Weights of a small GPT-style language model, trained from scratch on English Wikipedia: untied embeddings.
Each number is 200 + 40 x the weight over its row's rms, rounded and kept within 0 to 999. Layers, rows and columns count from 0. The size before them is the row's rms in percent of the matrix's.

# layer 5 attention value, 32x128, rms 0.127, rows 0-31, columns 0-63
093,225,141,228,132,202,230,268,110,168,169,216,172,281,194,119,222,254,250,186,136,225,221,123,172,128,233,192,218,166,178,205,175,220,177,231,199,201,242,202,184,262,234,161,237,229,160,178,245,212,255,208,249,173,141,201,199,207,233,189,239,186,178,151,166
106,200,213,223,213,243,226,171,161,172,186,209,278,221,163,195,196,242,252,173,194,182,175,155,231,275,164,180,211,214,242,146,208,168,229,233,230,149,218,164,206,187,247,259,237,218,168,203,162,262,120,202,180,216,221,166,152,191,294,233,250,188,191,243,230
089,221,230,181,270,163,261,200,232,165,188,186,219,188,178,237,193,129,165,182,214,192,167,223,245,177,196,197,188,254,194,213,175,168,163,194,237,172,231,204,220,214,253,216,194,212,250,208,210,185,256,184,237,128,193,173,200,223,157,204,169,264,223,117,178
102,137,115,200,213,146,202,225,189,163,172,259,186,196,217,108,177,204,172,237,293,191,153,263,227,184,235,214,190,228,238,136,194,198,268,265,258,202,164,218,308,200,200,202,129,181,118,168,233,181,205,252,253,213,181,172,236,208,246,193,171,262,169,227,154
100,140,212,236,182,234,214,207,167,168,262,233,241,191,297,240,131,164,221,241,149,202,163,161,231,244,222,124,268,283,196,194,188,235,177,204,157,124,219,209,217,225,260,126,74,273,155,220,166,196,137,189,301,206,246,197,181,159,214,198,166,261,161,249,235
106,243,145,218,252,168,149,245,268,300,196,140,148,149,263,155,214,99,242,108,199,233,260,309,116,194,157,212,238,181,150,204,232,214,247,249,137,210,240,185,168,168,177,178,125,237,193,187,174,184,250,199,229,174,194,211,188,255,179,182,147,180,228,159,208
094,169,196,194,196,266,217,189,274,208,244,214,191,172,111,194,225,208,199,178,231,192,250,208,168,198,178,143,105,179,251,188,225,182,163,214,217,237,167,195,337,197,118,194,192,197,249,183,212,220,167,228,218,188,202,227,200,156,233,226,187,174,182,178,302
101,181,160,192,101,195,192,189,172,122,198,123,173,224,96,252,144,253,215,169,201,239,215,208,173,180,251,210,151,216,228,161,213,223,205,143,213,209,155,175,151,224,213,135,197,191,259,301,206,234,199,232,135,186,195,125,211,292,165,192,198,207,248,304,133
105,221,202,229,207,167,239,166,250,189,242,163,252,150,270,209,189,251,278,160,215,116,220,167,237,199,224,237,221,176,176,251,211,104,227,178,140,229,298,253,166,150,211,227,231,191,317,239,261,202,186,215,223,149,218,170,256,174,190,256,272,232,198,216,224
103,216,163,208,128,186,188,143,219,170,216,134,241,134,271,237,193,163,170,213,215,207,169,188,209,189,217,160,200,241,201,215,295,211,203,216,245,203,163,197,175,236,287,179,176,191,136,221,258,196,188,228,235,217,191,239,175,257,213,245,218,177,135,188,231
095,206,216,243,249,143,207,245,211,187,157,184,240,181,261,191,223,241,153,176,137,272,201,172,286,247,146,187,212,221,233,201,176,246,233,230,213,218,220,174,266,150,196,221,249,246,224,199,196,129,285,221,222,215,188,139,174,210,198,247,169,169,192,145,169
103,158,186,238,221,219,219,207,241,239,236,225,238,190,185,213,184,218,171,179,156,184,174,239,261,240,223,182,204,157,178,223,144,188,215,108,145,148,221,209,270,285,201,131,230,175,133,195,184,133,211,223,228,224,205,324,126,195,176,194,166,237,237,237,213
108,155,181,166,137,202,182,179,224,138,246,243,257,220,211,203,209,222,211,155,162,138,170,206,196,254,197,252,187,214,200,224,265,252,211,190,213,169,180,133,168,250,138,195,211,161,207,220,211,201,256,120,280,160,151,191,274,192,190,182,180,226,230,202,188
096,190,226,186,224,206,155,204,238,205,171,151,188,202,236,208,130,187,181,215,230,197,172,226,151,159,271,187,184,261,184,319,230,201,134,213,253,169,197,193,261,154,179,225,191,222,218,237,152,178,190,254,218,193,167,234,225,163,178,177,227,167,192,165,176
104,163,242,209,222,224,290,210,261,251,129,248,200,218,185,221,261,170,150,233,215,183,215,129,155,179,168,208,223,216,177,192,199,280,202,198,319,235,223,225,247,228,179,232,210,210,230,263,145,247,217,207,224,200,157,162,188,295,189,189,198,188,134,192,195
095,168,227,200,155,164,100,143,244,206,150,194,205,236,195,232,203,211,178,149,202,160,288,231,287,201,191,264,155,194,191,212,242,168,139,241,184,182,246,108,233,133,145,159,213,184,241,179,250,263,212,192,207,200,138,161,163,202,194,215,241,200,158,210,243
097,170,237,260,114,252,243,199,185,200,262,185,235,192,284,159,165,224,289,178,231,203,163,223,182,138,167,293,150,200,249,212,221,220,194,123,265,216,160,189,209,238,160,291,171,153,235,261,158,183,169,205,229,182,202,236,216,222,266,246,173,239,212,202,199
093,146,183,146,187,159,255,190,152,272,261,173,250,198,177,264,247,257,244,213,227,164,199,208,181,171,199,162,244,234,164,161,239,227,228,241,220,194,152,185,255,128,184,153,235,274,176,176,268,180,180,205,258,191,171,223,184,210,219,205,257,248,173,160,162
097,208,244,204,267,146,123,165,288,142,208,278,193,235,225,180,229,237,224,177,238,227,156,217,200,144,253,177,194,132,207,172,194,153,168,156,154,193,212,181,226,213,192,204,214,219,159,246,256,172,177,191,259,208,218,104,191,217,225,276,188,201,204,173,244
097,184,213,161,130,160,191,179,151,205,164,258,266,213,252,154,294,180,232,203,291,231,192,195,202,174,190,232,198,239,200,166,162,114,210,149,179,286,245,262,252,170,255,211,234,172,231,210,243,182,186,210,233,198,266,210,150,281,106,175,234,193,134,217,242
102,186,206,195,170,181,160,262,201,244,154,218,297,182,159,176,174,180,174,225,204,218,219,180,231,183,228,223,157,244,174,135,248,223,241,262,167,163,211,192,269,241,230,220,248,208,212,169,214,151,208,177,206,212,148,163,262,145,184,237,215,244,154,252,218
098,147,194,246,208,207,154,181,235,275,171,168,151,224,201,196,197,295,136,153,205,238,177,156,152,194,232,238,227,158,158,159,215,174,229,202,144,208,308,222,178,137,177,162,247,221,197,214,177,185,232,205,223,200,265,186,164,202,217,221,217,251,275,229,230
106,159,165,166,184,184,190,124,158,173,156,240,240,240,201,129,178,229,171,160,180,232,244,291,163,222,216,197,257,112,179,223,202,220,259,231,188,179,241,203,182,200,212,295,105,238,250,128,208,101,158,195,190,172,218,245,158,160,225,235,249,229,252,230,184
098,229,186,159,270,206,245,167,207,207,216,155,126,210,244,285,232,122,209,261,244,204,235,233,271,147,216,249,195,131,143,214,232,196,149,172,174,198,153,136,154,137,229,144,225,212,242,246,152,237,182,214,229,173,196,175,188,187,217,265,188,208,201,232,199
101,171,211,251,205,223,256,214,225,201,217,168,194,217,229,260,210,228,215,155,133,183,180,224,137,213,304,196,168,224,267,182,163,159,165,256,170,207,259,182,177,235,148,234,164,222,181,150,89,230,231,159,202,188,188,243,225,226,208,201,245,133,175,253,177
098,221,173,250,271,196,185,127,219,258,166,127,208,288,168,207,236,220,243,217,155,187,178,216,182,225,159,180,124,218,189,191,138,188,185,244,281,196,225,230,242,153,157,234,230,157,162,219,192,234,177,225,191,181,181,234,237,154,221,183,275,204,202,198,218
094,161,231,217,206,254,270,235,191,165,180,108,230,212,203,249,175,193,164,187,165,197,181,206,129,177,197,158,202,187,168,97,258,174,209,209,151,181,234,204,220,127,161,207,253,154,236,261,235,150,154,226,226,234,193,223,143,207,227,217,75,180,242,249,176
101,192,158,152,207,208,207,192,182,232,215,154,251,205,189,196,200,195,206,208,135,221,229,149,166,180,176,193,221,229,170,232,249,204,178,268,230,214,165,248,209,174,185,210,157,205,131,167,226,186,185,245,291,182,215,221,217,177,107,299,244,201,298,161,208
102,219,160,216,224,176,209,235,223,180,178,71,167,208,164,167,200,162,212,155,217,220,167,221,235,90,193,171,223,131,195,212,196,242,233,192,164,195,248,208,159,255,211,202,234,175,230,229,232,244,241,145,232,185,270,231,179,223,246,175,219,213,104,196,185
114,230,161,195,161,181,232,266,262,145,198,149,162,119,269,261,209,171,226,221,127,201,279,190,163,155,191,219,284,195,171,170,121,216,231,238,272,228,226,233,249,195,208,197,214,182,164,257,177,240,243,280,165,211,198,103,140,165,199,215,270,225,108,159,205
101,225,154,243,224,157,245,211,241,162,140,84,172,180,129,201,220,165,253,190,223,253,250,251,240,247,175,223,248,191,178,209,161,172,210,230,239,227,230,203,206,197,181,171,214,142,161,171,212,155,139,182,220,174,145,210,191,237,210,102,224,176,238,195,214
095,198,167,119,217,244,185,253,200,161,198,219,253,162,136,208,157,233,193,136,217,225,134,198,199,207,223,221,272,151,181,196,154,216,236,160,150,156,143,173,184,196,207,192,186,158,218,260,181,215,186,265,210,163,290,172,105,237,227,203,197,135,206,248,229